config = dict(
    num_hidden_layers=21,
    hidden_size=384,
    num_attention_heads=12,
    num_key_value_heads=3,
    head_dim=32,
    intermediate_size=1024,
    vocab_size=8192,
    hidden_act='swiglu',
    norm='rmsnorm',
    norm_place='pre',
    norm_eps=1e-05,
    positions='rope',
    rope_theta=10000.0,
    rope_fraction=1.0,
    qk_norm=False,
    attn_scale=0.177,
    bias='none',
    tie_word_embeddings=True,
    parallel_block=False,
    init='uniform',
    init_std_qkv=0.0326,
    init_std_o=0.00503,
    init_std_up=0.0326,
    init_std_down=0.00308,
    init_out_by_depth=True,
    optimizer='muon_variant',
    learning_rate=0.00178,
    lr_mult_o=1.5,
    lr_mult_down=1.5,
    beta1=0.95,
    lr_head=0.00547,
    max_grad_norm=1.0,
    warmup_steps=200,
    schedule='wsd',
    decay_fraction=0.591,
    decay_shape='linear',
    final_lr_fraction=0.02,
    batch_tokens=32768,
    max_seq_len=2048,
    doc_mask=True,
    train_tokens=286800000,
    max_steps=8753,
    dataset='wikipedia_en',
)
Each number is 200 + 20 x the weight over its row's rms, rounded and kept within 0 to 999. Layers, rows and columns count from 0. The size before them is the row's rms in percent of the matrix's.

# layer 17 MLP up, 1024x384, rms 0.128, rows 49-157, columns 192-255
092,201,204,193,182,203,229,207,210,186,219,189,214,209,216,174,189,166,219,211,204,214,188,212,211,213,197,149,199,223,224,185,168,216,196,181,203,205,180,232,212,207,191,205,207,181,174,212,206,189,230,155,228,143,189,184,200,160,158,192,210,191,185,188,210
102,225,197,219,233,187,207,209,192,216,218,249,219,186,210,202,201,182,216,191,168,173,196,163,172,224,184,212,219,202,230,159,206,206,221,187,229,223,191,215,222,170,199,185,174,218,194,198,161,192,199,236,197,207,223,217,222,203,197,219,211,167,210,200,192
103,199,186,182,175,214,203,200,194,178,244,201,252,203,214,187,216,179,208,212,211,211,192,179,168,197,189,187,169,186,184,226,202,166,234,172,198,229,224,214,185,204,177,207,192,176,213,214,212,221,191,177,211,217,215,212,214,210,187,194,231,177,181,186,206
096,250,208,204,189,187,217,246,177,158,169,202,202,167,172,203,188,201,210,220,171,191,190,193,184,185,203,182,168,223,196,200,216,174,252,181,193,212,188,188,215,204,204,166,209,237,252,227,178,201,218,173,195,222,177,233,209,211,180,200,213,191,192,198,227
101,227,225,233,222,179,228,181,195,186,204,164,168,218,233,225,219,188,203,182,193,190,224,215,245,168,197,162,210,214,177,179,197,235,230,221,220,221,208,183,152,229,203,216,233,187,231,201,180,205,198,213,219,227,196,212,193,191,212,212,169,237,209,219,163
105,245,237,201,229,164,203,220,231,191,209,181,211,185,211,170,173,212,204,198,187,173,189,213,186,229,183,219,188,204,199,202,186,150,205,230,192,219,230,197,159,200,189,180,219,174,188,214,222,204,205,179,212,187,191,193,197,177,216,214,217,189,201,203,226
098,196,209,224,187,171,204,224,224,233,191,197,175,242,179,162,209,218,187,183,189,202,204,164,245,197,190,218,214,211,203,197,237,220,206,203,241,174,222,196,202,214,212,142,210,237,223,169,171,208,213,206,222,214,173,195,192,210,217,204,178,186,212,192,148
095,212,211,230,226,166,197,189,188,177,173,213,166,234,204,237,241,221,234,214,190,197,197,251,158,244,176,190,180,192,198,207,163,160,180,179,214,188,189,216,205,211,202,175,221,211,188,160,204,181,205,183,208,183,220,185,187,206,215,163,226,218,194,193,224
101,222,200,220,181,184,181,203,160,211,200,222,202,210,180,206,235,210,211,192,226,204,174,207,193,199,210,195,171,195,212,202,241,183,220,209,228,198,197,186,205,219,211,207,215,188,212,197,178,201,181,205,203,182,209,210,183,211,195,167,219,197,196,199,218
097,182,240,162,210,230,200,189,213,233,188,194,175,227,165,173,194,226,201,159,199,187,177,197,226,186,187,201,181,213,233,214,204,204,182,202,188,215,189,229,201,212,199,194,189,222,226,197,217,206,217,205,197,211,185,206,192,148,228,212,222,152,229,187,198
105,198,179,178,207,228,190,230,203,200,179,239,247,172,246,207,219,190,194,187,209,224,164,193,198,194,175,174,191,203,176,181,210,194,206,184,225,221,213,217,225,204,213,163,192,223,183,205,176,177,230,204,196,181,229,184,189,214,208,179,216,199,192,197,245
098,212,191,202,208,229,190,187,195,230,189,198,210,178,238,209,180,196,195,183,239,214,178,207,189,217,194,194,193,193,156,239,209,200,204,236,229,217,227,232,229,170,197,222,194,205,203,201,214,211,223,227,213,213,186,173,156,209,221,238,238,176,162,193,180
103,189,239,219,198,182,203,180,198,197,199,170,190,225,164,181,215,182,223,192,194,189,200,183,246,212,198,243,220,169,180,190,215,139,193,153,197,179,186,193,157,190,201,171,198,187,218,222,181,187,167,209,213,202,200,181,192,194,208,226,199,241,185,215,185
105,244,203,196,199,228,172,216,139,216,189,200,207,208,188,260,231,187,225,206,168,210,187,203,213,204,227,236,187,165,209,189,176,228,213,175,174,200,205,201,198,202,192,168,193,209,204,194,193,239,170,197,200,188,210,201,228,196,221,231,211,178,195,222,221
109,201,231,177,236,241,214,195,192,209,181,158,170,194,198,217,174,187,184,219,234,165,193,196,201,183,216,185,170,217,180,177,200,228,190,208,186,198,199,205,207,191,207,218,189,241,200,189,213,213,216,217,168,222,184,198,183,221,191,173,198,203,227,186,254
105,199,181,189,188,220,184,154,227,184,210,222,189,214,192,188,211,208,216,233,232,211,206,236,208,172,228,180,140,202,203,211,221,228,212,200,179,190,174,154,200,181,206,191,209,183,182,221,212,230,215,206,190,220,191,204,237,198,224,205,199,181,180,205,208
096,195,217,201,173,233,196,194,190,187,184,191,217,205,220,189,189,207,222,210,213,198,196,198,206,170,189,200,218,186,217,224,164,175,229,215,167,238,174,173,220,222,228,228,213,245,215,191,224,218,181,210,191,193,207,206,205,211,190,203,190,197,209,196,234
101,236,244,193,197,199,176,227,172,209,206,191,203,178,218,196,205,196,235,189,221,180,197,203,207,170,203,191,213,200,167,191,209,174,189,206,217,188,168,213,163,192,150,202,206,263,215,200,191,184,228,166,206,217,203,197,186,196,220,172,194,184,186,199,237
102,195,206,196,229,174,205,198,203,181,204,196,201,213,210,227,196,170,183,181,183,218,190,194,220,221,225,212,222,172,214,225,202,243,216,186,209,197,173,201,198,168,209,223,189,218,177,221,206,200,174,208,211,207,221,209,189,230,217,191,206,200,186,228,182
095,186,182,204,205,222,167,200,197,201,194,195,195,182,197,222,166,187,226,238,208,195,196,194,190,192,204,245,233,209,240,205,177,167,198,204,189,184,184,207,213,190,189,209,175,198,197,202,144,221,206,201,242,226,190,193,208,232,197,166,200,194,200,218,231
106,224,190,209,193,203,199,203,219,224,195,201,240,180,212,185,194,178,238,228,220,198,217,203,196,215,186,194,212,185,233,158,199,215,228,219,206,215,191,227,212,177,209,197,193,216,208,207,212,195,193,207,204,203,210,226,181,213,235,166,171,178,178,226,206
103,206,198,212,219,173,188,208,196,197,215,207,204,199,213,194,148,223,226,222,244,182,193,209,173,207,211,216,162,196,184,188,211,207,188,183,185,218,203,186,215,186,177,204,220,174,203,193,207,194,135,228,225,183,185,224,215,183,197,207,252,212,249,190,184
106,196,195,192,204,178,207,210,230,208,227,187,215,206,201,184,220,201,217,226,211,204,198,177,225,192,190,181,207,198,217,183,202,217,184,187,193,217,198,197,229,218,195,203,227,192,201,202,198,192,237,221,171,213,203,174,206,211,240,154,183,250,198,207,193
096,227,175,197,188,185,173,223,211,220,192,216,177,198,203,200,197,199,240,199,215,207,209,213,220,203,243,171,190,198,179,165,216,147,186,202,205,228,198,203,230,218,196,248,210,204,183,188,227,231,212,186,212,220,189,200,178,194,175,199,232,191,206,232,212
101,172,187,187,210,192,202,172,225,214,180,206,235,226,202,207,209,201,234,218,200,208,186,230,187,200,214,202,216,206,200,175,186,193,217,216,203,219,223,214,192,221,189,201,191,194,210,197,225,209,186,220,214,180,201,208,201,208,192,212,183,196,183,198,237
103,174,181,225,159,197,199,213,177,217,206,201,194,219,179,178,200,194,181,203,207,219,211,207,177,155,173,165,216,206,168,209,181,203,208,198,211,190,189,146,187,190,236,164,186,204,177,213,149,215,176,176,184,218,218,184,221,206,177,145,142,198,211,196,200
100,209,186,174,174,209,185,212,198,203,240,218,204,218,186,186,196,195,227,209,155,214,199,206,208,214,189,213,220,198,218,175,189,229,184,210,183,176,269,192,228,216,221,195,212,237,228,208,188,195,237,202,177,191,225,210,225,186,185,232,234,188,170,199,205
099,230,213,209,221,220,183,176,190,187,218,206,219,170,223,200,175,239,182,182,229,220,202,192,225,194,206,154,164,184,160,171,171,190,177,183,196,211,173,235,224,180,211,224,173,216,184,167,200,226,230,216,224,191,211,217,245,209,209,181,231,162,199,190,158
104,222,195,183,170,217,196,199,197,197,208,220,200,176,223,186,199,210,221,211,178,177,202,189,221,189,197,198,198,174,231,204,216,202,178,196,190,249,190,246,209,203,193,234,190,210,206,220,200,192,195,203,218,194,200,211,215,188,192,193,211,199,186,228,229
104,199,218,214,202,189,199,195,235,160,193,194,192,195,196,185,172,219,176,202,196,199,211,195,215,206,178,201,196,201,202,209,227,172,206,246,194,230,146,174,208,209,198,170,192,167,159,226,220,183,199,224,211,212,187,181,154,208,185,184,197,221,183,197,183
103,219,218,233,182,243,172,181,231,182,173,194,217,208,221,177,209,206,162,215,188,188,206,205,170,230,163,169,173,245,187,220,191,186,178,183,209,182,237,179,207,189,177,192,187,210,196,212,212,211,177,204,241,200,184,185,213,202,172,190,186,204,151,208,230
098,227,186,216,228,169,209,156,174,198,223,203,238,197,203,223,170,211,226,200,209,195,197,209,210,144,221,229,199,199,206,225,222,176,181,183,170,159,172,204,190,243,195,207,226,204,157,200,173,192,220,210,183,202,214,196,216,175,246,193,227,196,180,176,204
098,194,172,196,203,192,184,189,163,183,209,151,238,214,202,188,210,214,167,212,179,189,226,218,195,200,217,209,197,183,187,193,217,224,210,204,206,218,199,200,257,226,221,224,242,208,194,209,175,184,208,182,177,186,184,231,205,194,171,199,206,187,188,202,211
094,227,200,189,239,205,158,217,168,207,223,171,205,204,160,195,205,231,206,183,183,217,212,195,193,215,173,177,203,211,225,209,175,165,224,221,184,197,166,193,197,219,198,191,217,223,182,203,199,181,204,210,225,191,213,190,216,179,201,168,187,184,218,217,228
097,203,187,209,206,258,179,216,210,185,218,210,160,195,169,199,196,222,210,206,175,196,176,175,249,165,168,194,186,209,185,175,221,193,201,168,206,199,226,188,209,176,205,205,222,187,207,222,239,232,201,203,219,197,230,178,182,194,210,199,227,218,201,218,197
106,191,199,193,180,190,178,232,189,234,210,218,202,164,197,216,211,229,200,201,190,149,180,199,184,196,132,223,170,237,217,205,228,174,221,191,217,201,221,233,199,230,211,229,170,173,197,208,179,216,199,224,214,158,204,188,201,175,199,181,187,177,188,177,197
105,200,238,200,215,233,183,205,217,204,209,259,202,204,191,221,195,227,179,198,194,172,189,186,225,175,193,157,224,209,207,203,182,228,214,214,188,158,190,212,198,241,187,199,205,191,192,252,197,197,183,191,178,200,177,206,215,214,213,211,208,178,210,208,210
101,249,198,202,164,226,195,181,185,226,183,186,155,161,206,214,235,198,188,197,237,201,221,223,220,202,239,244,231,175,188,197,170,212,204,180,238,150,189,158,209,191,189,208,201,224,218,197,167,194,200,197,222,208,157,182,205,204,170,225,202,190,220,195,173
103,223,184,219,175,213,190,181,191,193,195,188,192,186,172,185,195,210,203,209,195,194,166,239,162,183,197,198,208,218,170,196,207,218,197,241,189,201,165,186,211,223,224,163,227,171,218,209,188,218,202,219,189,215,211,186,186,223,192,174,155,201,225,198,195
104,196,192,224,200,200,195,149,176,224,189,190,238,211,230,174,234,195,221,197,189,193,214,215,235,180,213,200,202,229,164,207,195,211,210,202,227,195,195,216,210,192,183,169,187,198,168,162,195,198,210,235,193,208,150,195,212,189,201,181,209,173,185,202,189
104,208,212,227,191,191,223,201,234,197,188,182,192,231,205,193,170,188,216,202,211,174,168,192,198,225,199,162,196,180,181,200,204,226,177,207,235,201,230,198,181,189,165,193,188,215,239,171,188,194,204,205,208,207,201,187,171,220,181,232,219,210,195,224,217
098,150,219,220,199,223,219,160,205,192,188,230,229,171,229,193,188,255,244,186,228,191,194,234,171,191,209,200,201,226,203,194,204,205,184,177,192,180,210,214,200,172,192,201,190,211,176,147,208,202,236,143,217,193,217,185,212,188,197,220,235,189,191,197,203
104,189,183,183,185,213,237,195,221,206,216,175,235,239,195,192,165,190,184,200,190,204,209,172,165,183,217,193,191,173,208,214,180,197,201,180,205,195,203,185,237,196,195,219,203,205,198,202,197,211,212,170,224,219,197,232,217,226,204,204,177,202,175,248,173
097,206,219,199,151,198,213,185,196,236,185,216,155,200,237,199,193,171,225,179,223,207,219,212,185,202,213,218,177,189,202,188,236,180,180,210,196,229,210,223,215,184,191,218,199,176,184,191,201,205,209,170,197,232,240,200,167,192,188,198,191,202,199,196,212
107,197,204,198,220,187,210,181,174,215,199,212,180,212,219,153,184,232,222,232,204,213,205,197,174,228,226,189,195,231,243,220,182,219,218,210,172,200,165,183,179,173,201,196,238,182,249,194,179,180,195,222,235,205,205,215,191,208,203,210,207,191,215,216,207
095,183,193,215,220,170,187,218,238,236,195,225,175,238,201,225,205,191,183,190,183,242,173,185,190,212,218,191,211,204,195,214,212,205,185,232,204,183,187,197,212,212,161,212,213,179,210,233,230,192,221,242,202,192,197,196,209,227,187,214,214,203,216,164,235
096,216,201,196,157,197,214,177,209,219,202,243,243,188,201,173,216,191,205,191,213,190,199,234,228,232,196,196,205,193,219,207,174,203,208,168,215,206,187,206,164,222,190,212,241,202,228,187,206,219,179,224,227,176,218,207,195,182,184,227,189,239,215,125,189
090,176,192,158,201,197,181,216,207,211,191,193,210,188,189,174,192,177,197,211,231,196,209,191,205,231,204,145,178,168,151,206,196,220,212,221,189,223,180,195,210,173,165,178,197,205,230,211,164,202,200,212,224,186,195,200,208,170,205,209,175,182,234,195,191
101,209,175,221,235,172,163,249,222,221,194,202,209,183,171,210,170,212,180,200,225,222,228,208,224,182,190,187,185,196,180,211,190,165,205,166,202,191,217,200,217,160,205,202,185,204,213,241,204,197,190,192,188,213,198,180,170,208,232,180,203,230,203,234,228
094,205,238,209,201,225,195,182,194,215,231,214,178,169,241,199,206,172,174,208,185,210,195,189,181,216,202,247,201,180,185,209,242,198,197,199,214,179,183,177,179,222,210,225,212,202,202,205,153,179,183,232,226,184,206,203,154,211,235,236,199,204,185,199,224
100,186,195,171,186,208,237,217,177,240,188,199,223,186,206,242,211,179,172,211,184,177,238,214,193,204,190,207,171,209,205,202,223,192,197,198,221,226,208,206,225,245,220,205,186,226,217,183,194,225,211,188,171,209,218,189,203,205,185,224,198,228,216,154,208
101,211,221,212,197,182,196,188,186,219,187,244,186,196,196,213,200,208,208,185,171,183,185,173,193,203,215,186,219,218,185,186,202,192,213,181,186,203,162,225,181,205,154,240,200,185,198,171,214,230,200,233,170,224,178,215,187,210,184,191,225,204,197,198,227
096,181,211,220,199,174,185,189,191,213,207,160,217,201,192,173,194,191,178,228,171,209,221,199,182,217,178,185,208,179,187,221,174,161,203,192,174,213,199,199,200,188,191,205,197,177,172,243,195,194,220,211,162,188,210,206,188,191,154,196,237,171,203,195,199
098,168,197,196,165,240,231,209,214,193,180,220,228,223,210,192,182,209,188,194,201,211,196,220,238,223,204,157,197,194,185,199,170,207,233,197,189,217,232,196,207,174,203,226,242,207,194,219,221,202,208,220,216,224,197,218,199,190,234,230,205,161,195,210,218
102,184,167,206,218,155,225,193,200,196,191,204,204,165,188,158,204,162,172,186,179,170,201,170,216,223,188,197,193,176,169,192,208,184,177,239,200,205,196,197,245,186,190,190,207,201,185,201,248,208,216,179,197,174,155,197,196,223,203,180,203,220,178,195,163
100,210,208,192,202,188,204,228,204,226,212,235,191,195,199,200,194,187,176,178,192,201,199,195,189,155,204,210,179,181,204,171,207,239,208,204,153,206,193,194,194,180,180,213,206,224,190,181,202,167,200,201,198,184,191,205,222,177,173,197,180,225,195,180,198
099,189,195,227,198,224,223,183,184,239,184,182,217,244,207,216,198,195,180,229,214,193,193,216,214,213,172,199,192,195,246,242,196,191,225,186,181,182,238,215,196,185,212,191,208,216,206,157,229,191,181,186,223,202,182,198,182,234,210,202,166,174,205,205,225
108,180,209,225,209,208,223,196,199,227,183,225,200,207,217,172,235,198,219,199,188,210,206,150,219,167,198,233,206,199,207,187,241,186,208,207,193,205,191,205,178,201,232,203,200,196,203,166,201,187,155,211,220,197,202,170,181,209,193,214,219,183,181,202,209
102,183,223,198,196,191,184,204,190,196,205,196,196,217,212,207,207,165,209,184,184,212,197,194,230,244,193,189,202,183,184,203,217,202,202,177,217,185,218,149,201,151,183,182,203,233,195,205,243,230,198,174,221,220,238,184,197,209,185,179,172,190,204,205,207
103,190,187,238,196,218,205,210,181,216,183,201,136,206,225,208,188,222,207,213,202,178,174,197,216,167,189,205,198,219,156,235,174,177,191,188,195,188,187,174,171,197,189,162,194,201,199,213,219,238,211,223,232,167,194,188,203,200,198,169,208,194,187,222,188
099,206,232,197,190,190,193,186,200,229,211,209,191,197,192,219,217,232,225,217,203,206,201,184,185,227,192,237,254,209,183,195,217,177,181,199,171,195,193,203,206,223,205,200,213,188,206,202,205,215,220,165,212,196,191,210,216,192,179,248,211,189,187,221,182
102,227,210,200,215,244,194,199,250,199,218,204,210,208,200,200,217,199,193,197,180,223,193,182,204,228,238,207,199,161,193,216,205,200,215,200,178,237,167,182,211,198,187,157,194,172,201,210,199,200,175,204,188,198,183,223,192,175,198,178,217,240,199,198,196
100,178,176,199,224,206,202,200,194,219,243,167,195,218,211,209,190,206,165,181,182,172,190,218,180,168,204,234,208,175,202,217,185,210,206,222,168,228,224,192,174,197,218,184,154,218,192,203,203,211,146,182,203,206,194,185,167,195,196,218,159,181,190,219,218
104,218,186,191,191,226,245,196,215,237,194,211,192,180,172,179,194,260,211,177,241,193,180,182,213,194,223,178,184,228,216,204,218,204,215,220,219,178,231,211,216,206,202,190,225,176,174,190,205,206,200,156,169,224,168,191,232,193,188,216,153,228,196,206,212
099,250,223,208,185,227,178,245,197,208,176,202,205,186,206,185,235,186,206,215,236,200,220,191,198,246,186,216,204,212,204,219,179,218,158,195,200,230,208,203,163,198,192,192,211,206,183,176,206,203,206,184,179,188,203,200,186,222,183,190,223,196,212,197,212
097,215,212,212,211,213,198,209,183,206,226,186,202,198,199,218,204,168,199,203,177,219,196,163,183,221,194,198,196,197,171,178,169,207,223,193,186,179,204,165,222,192,195,258,227,194,213,198,207,217,227,191,207,201,222,226,185,222,206,212,229,162,194,173,191
103,181,217,167,230,215,210,187,170,200,217,211,194,213,182,177,223,192,197,218,199,224,196,184,187,211,199,171,194,219,192,197,184,196,199,209,195,164,197,216,181,208,197,217,202,207,202,221,187,196,190,174,204,177,204,221,211,218,189,227,195,217,211,220,171
098,200,205,203,208,212,176,211,217,191,168,221,177,159,206,213,193,217,226,212,200,208,212,206,211,231,209,209,192,223,223,190,232,228,203,198,195,168,206,185,216,213,133,229,195,169,169,216,172,188,233,198,208,193,196,208,225,193,177,202,194,210,183,202,210
102,177,200,188,170,203,210,198,185,175,184,221,214,204,218,214,192,199,195,190,207,182,199,169,212,209,171,185,177,201,208,218,193,196,208,192,250,201,165,211,211,217,191,194,199,224,193,225,198,188,215,210,194,186,204,210,207,179,179,159,201,192,185,203,192
100,229,206,210,222,203,205,195,214,193,206,209,198,232,197,172,172,203,211,200,189,197,192,180,166,198,220,207,189,185,216,201,208,221,205,205,183,217,188,206,212,224,172,194,245,165,202,212,208,209,212,169,177,213,188,164,194,181,217,234,178,198,201,157,196
104,193,224,227,222,216,204,204,179,181,200,228,211,214,217,211,211,188,207,203,193,204,206,172,219,184,220,225,212,172,218,208,179,178,187,193,153,203,217,195,215,207,188,202,182,243,189,222,202,238,214,209,230,170,206,196,205,226,200,165,202,196,213,162,221
099,220,160,184,235,194,206,176,199,189,220,221,211,202,207,194,189,207,202,219,221,228,179,189,229,218,215,199,173,224,179,198,201,205,204,223,176,203,210,172,204,229,178,194,213,177,215,174,198,231,216,226,217,214,203,196,202,204,217,214,250,200,231,200,217
104,205,209,208,158,199,178,205,203,171,167,211,187,212,213,204,214,194,230,203,175,203,202,161,184,232,172,208,200,213,186,186,211,215,183,211,196,185,175,179,212,222,182,228,201,200,211,172,204,227,219,209,171,197,189,200,197,221,247,227,194,176,208,214,221
107,224,202,188,211,201,170,157,199,212,188,161,174,187,227,171,186,231,180,236,198,216,182,192,213,183,205,202,191,194,184,224,206,171,192,238,200,197,248,182,160,242,168,155,169,181,205,203,204,209,210,195,205,195,213,212,178,182,194,173,205,190,202,170,203
097,191,237,228,215,202,212,208,209,179,184,239,192,202,206,192,190,220,223,187,206,201,240,218,216,158,206,185,219,202,196,228,176,202,216,179,165,197,214,217,192,203,170,201,200,196,208,211,198,231,208,185,253,174,189,197,214,214,191,226,220,214,216,210,200
107,206,223,150,233,208,212,231,234,183,213,215,205,201,237,208,150,211,235,210,178,189,181,221,206,170,197,191,158,196,177,192,222,176,200,191,205,201,210,181,222,193,206,213,171,189,210,200,167,215,207,206,183,195,202,212,160,184,186,158,225,193,212,223,193
093,233,186,209,206,171,178,195,229,203,224,202,218,227,212,184,226,175,203,224,198,212,206,189,202,210,191,194,242,190,197,184,223,181,213,202,194,220,251,206,186,227,181,203,217,191,216,180,212,206,202,229,181,177,186,198,184,162,201,205,181,190,249,213,193
094,197,177,183,204,219,209,251,232,205,229,197,183,210,221,167,195,162,173,188,207,216,249,201,179,187,226,218,204,223,202,233,189,226,192,196,173,188,218,211,168,193,179,205,225,191,231,207,213,220,208,174,145,191,178,203,185,201,173,188,186,217,197,185,179
106,179,198,252,187,230,233,207,241,177,204,217,209,192,191,173,231,195,190,189,195,196,195,171,203,171,229,208,193,188,225,189,216,219,185,190,196,204,205,194,172,221,189,214,197,183,203,168,208,181,209,189,207,163,218,154,210,193,233,189,167,166,222,172,193
104,199,199,212,210,190,203,193,236,183,253,160,211,191,191,183,186,203,190,216,243,142,215,190,176,234,204,250,219,223,173,194,174,195,235,204,221,210,197,197,195,189,205,210,231,192,200,204,180,202,229,217,168,215,220,237,200,234,230,195,216,237,190,206,202
103,173,203,217,199,185,206,198,171,197,156,208,196,207,262,178,184,231,234,209,202,219,180,176,227,198,191,218,244,195,192,202,189,178,225,161,204,171,204,234,193,212,193,204,162,240,191,200,208,180,237,221,197,172,178,181,174,206,184,244,209,208,253,196,190
099,215,190,180,204,229,211,206,216,216,166,158,189,193,222,221,219,192,216,190,226,177,201,167,171,205,186,225,191,221,188,175,186,201,182,171,194,227,219,196,210,170,218,228,187,213,171,190,223,208,185,173,192,187,193,170,196,192,172,239,214,189,232,209,203
099,187,226,207,177,206,212,212,215,187,225,201,199,189,204,195,208,220,192,209,211,193,178,194,229,203,191,179,195,195,190,217,153,207,226,178,198,200,193,175,198,206,192,184,201,185,214,172,186,185,195,180,199,214,211,205,198,213,208,204,196,205,181,179,220
106,208,116,212,194,195,217,227,245,212,220,226,203,231,223,226,202,195,198,200,198,204,175,214,154,199,212,210,179,157,219,228,253,220,215,189,202,200,199,196,195,224,202,196,193,203,195,190,231,203,205,203,197,197,212,179,187,194,223,240,157,232,228,205,184
099,167,194,209,198,164,172,225,217,188,246,224,224,199,195,234,214,208,204,233,226,208,226,157,176,199,202,225,175,178,174,178,169,184,174,176,188,201,201,206,210,217,207,212,207,170,214,207,218,173,206,199,193,161,215,165,198,218,190,185,222,178,169,136,161
105,202,184,193,192,187,172,199,183,220,190,209,152,219,208,207,194,200,213,185,191,205,187,189,216,215,217,203,211,203,203,209,181,168,179,216,184,217,196,208,169,206,188,195,195,161,215,209,202,214,174,190,192,193,216,218,205,197,202,187,203,244,240,161,176
103,145,204,180,221,166,146,168,203,186,233,208,177,203,185,193,207,235,196,214,235,208,226,248,202,203,223,218,190,189,196,153,182,199,224,222,225,211,161,200,217,215,164,181,188,220,198,190,221,179,182,205,235,221,206,206,190,204,187,200,182,230,213,196,182
102,164,207,188,202,192,238,188,211,189,231,214,190,200,182,213,188,193,240,183,185,200,185,157,217,172,227,199,202,221,190,213,187,153,170,211,207,184,215,197,214,220,179,204,186,193,172,190,174,171,194,202,188,151,200,200,146,198,210,210,233,192,175,206,177
102,211,247,196,180,227,207,189,233,189,186,196,190,193,202,200,202,233,191,212,212,163,193,211,230,233,198,150,201,214,212,182,189,196,246,231,197,152,214,227,198,204,241,168,208,218,199,209,197,200,178,210,233,198,213,216,232,188,210,221,215,205,175,205,215
096,170,225,218,190,219,195,191,196,223,184,208,219,211,197,211,213,214,198,181,209,180,199,215,248,219,191,211,190,135,242,189,195,193,220,186,236,199,213,196,184,226,190,205,192,195,209,223,215,182,183,190,239,231,212,191,214,195,192,210,167,238,181,220,245
103,192,208,215,205,208,174,183,198,191,218,217,198,204,187,205,194,184,194,171,241,192,195,223,181,189,190,199,202,213,174,174,212,197,162,220,163,211,194,216,200,243,251,179,223,188,200,188,213,232,200,202,222,208,168,249,190,153,197,175,171,235,191,186,206
107,182,219,190,211,169,181,228,205,195,185,194,171,215,169,202,204,191,182,159,193,190,182,189,243,234,243,204,222,179,183,216,210,203,199,199,235,233,198,191,193,205,173,204,199,192,238,204,200,221,199,211,173,202,195,214,216,187,170,164,180,214,242,220,195
105,215,176,206,188,206,204,242,197,225,239,197,204,177,183,191,190,170,225,215,183,197,234,192,193,235,224,185,170,155,164,205,174,176,235,216,172,193,183,175,225,187,176,185,232,206,207,193,200,215,202,198,181,204,170,200,224,221,170,188,194,206,192,200,221
103,194,199,203,196,188,204,227,214,212,202,172,201,199,208,193,197,181,172,163,242,232,197,216,173,189,204,212,187,166,199,221,238,230,185,219,237,212,192,211,218,196,191,205,228,233,200,205,207,207,209,196,197,198,219,222,194,184,193,173,194,224,205,199,186
104,207,226,207,167,219,204,198,159,193,205,198,204,201,166,216,169,193,211,197,210,211,213,171,212,221,212,186,157,187,211,179,198,164,219,208,199,221,187,193,204,242,185,192,197,210,199,195,179,208,225,201,178,206,182,229,210,198,193,189,231,192,220,177,229
102,184,230,184,203,200,236,199,190,198,199,194,200,191,192,194,206,144,219,208,213,172,195,191,225,197,215,218,208,180,178,187,197,195,186,220,220,224,212,179,223,172,199,178,229,224,214,201,207,208,173,195,186,180,177,193,213,179,193,171,203,226,199,208,184
099,220,208,220,197,196,223,176,210,206,211,210,187,221,210,175,228,216,211,221,194,178,183,192,175,202,207,194,172,225,186,199,226,218,191,209,190,208,225,189,175,182,205,216,216,224,183,200,236,183,192,196,234,196,197,241,246,206,200,192,210,223,201,232,225
099,210,198,220,207,215,214,220,162,222,223,177,184,203,203,208,189,204,217,204,202,199,191,198,198,217,148,183,219,183,185,199,192,226,183,191,237,172,191,244,218,172,188,209,221,198,228,203,199,241,197,195,190,229,230,210,253,220,185,222,191,200,190,180,193
100,204,209,220,216,182,209,185,220,203,170,213,228,194,209,208,210,204,196,165,191,251,190,216,187,184,231,217,211,156,226,216,195,220,201,204,193,214,194,185,214,262,206,205,185,226,200,214,211,216,190,175,188,201,225,210,230,167,198,137,216,245,244,226,211
100,174,203,217,236,176,216,195,205,180,183,198,218,200,213,214,214,206,184,172,197,224,211,183,192,227,185,185,202,195,196,219,218,208,214,229,188,230,188,226,206,212,188,199,223,203,215,224,194,199,217,217,200,219,168,202,214,203,179,206,228,149,212,215,185
102,190,147,180,171,181,206,196,208,241,213,198,228,200,216,182,187,205,227,219,206,200,190,167,212,215,175,180,205,188,175,237,168,161,217,204,203,237,209,182,182,204,200,209,217,207,187,188,220,199,192,218,202,186,169,232,185,200,227,231,190,186,223,216,205
099,235,186,182,191,211,189,181,193,203,193,167,225,239,203,168,209,216,181,239,199,204,199,205,186,173,201,237,232,196,196,199,192,189,208,184,196,202,228,187,173,222,211,232,183,226,201,182,217,186,234,187,180,175,212,194,205,196,206,171,207,207,156,207,192
100,188,177,214,196,202,205,182,211,177,183,197,192,187,230,194,180,215,205,223,140,196,181,221,192,195,172,250,176,216,199,194,197,178,188,187,214,226,174,206,209,190,245,171,262,191,183,199,187,201,174,209,214,195,230,214,168,185,184,202,199,225,170,206,223
097,206,208,195,199,143,199,233,223,201,214,218,207,202,209,196,199,231,208,210,188,167,182,206,194,198,204,205,196,158,197,169,209,182,215,185,229,236,211,237,168,216,192,176,182,215,174,168,204,189,214,184,177,194,198,211,185,222,202,184,196,218,211,167,203
096,199,244,231,208,182,194,193,185,216,194,200,245,221,199,193,176,204,210,172,210,176,188,199,224,168,184,226,196,190,206,198,216,191,205,204,245,225,186,202,164,195,193,186,181,198,175,191,241,197,183,175,232,175,212,213,210,194,192,190,200,171,210,221,188
098,197,198,230,208,205,189,205,194,223,199,204,173,223,203,230,198,206,211,211,217,200,202,174,179,182,179,229,226,177,226,208,176,190,206,218,213,222,161,211,194,213,208,189,187,150,213,195,193,207,181,206,231,187,220,192,190,191,136,213,174,187,209,189,177
095,236,213,210,223,211,183,212,218,193,209,210,211,207,194,222,205,182,193,188,166,175,194,182,190,206,237,199,200,191,207,214,219,216,188,184,223,188,166,225,182,203,183,216,195,200,226,214,202,184,202,239,207,185,238,203,194,173,179,267,179,171,171,233,174
096,197,228,210,200,227,174,208,187,221,213,193,155,223,216,202,207,204,215,230,183,205,179,197,217,196,191,154,169,215,219,190,182,194,215,240,224,194,177,192,208,203,227,202,177,200,226,183,190,205,187,187,220,210,219,197,182,222,176,214,162,223,223,174,201
098,213,202,209,192,217,184,212,201,218,215,208,199,237,197,230,175,189,199,182,168,188,212,232,223,216,181,194,159,175,200,220,192,210,207,177,181,231,222,147,174,223,235,199,214,188,205,203,182,191,213,166,217,192,196,209,236,189,214,233,165,229,162,184,217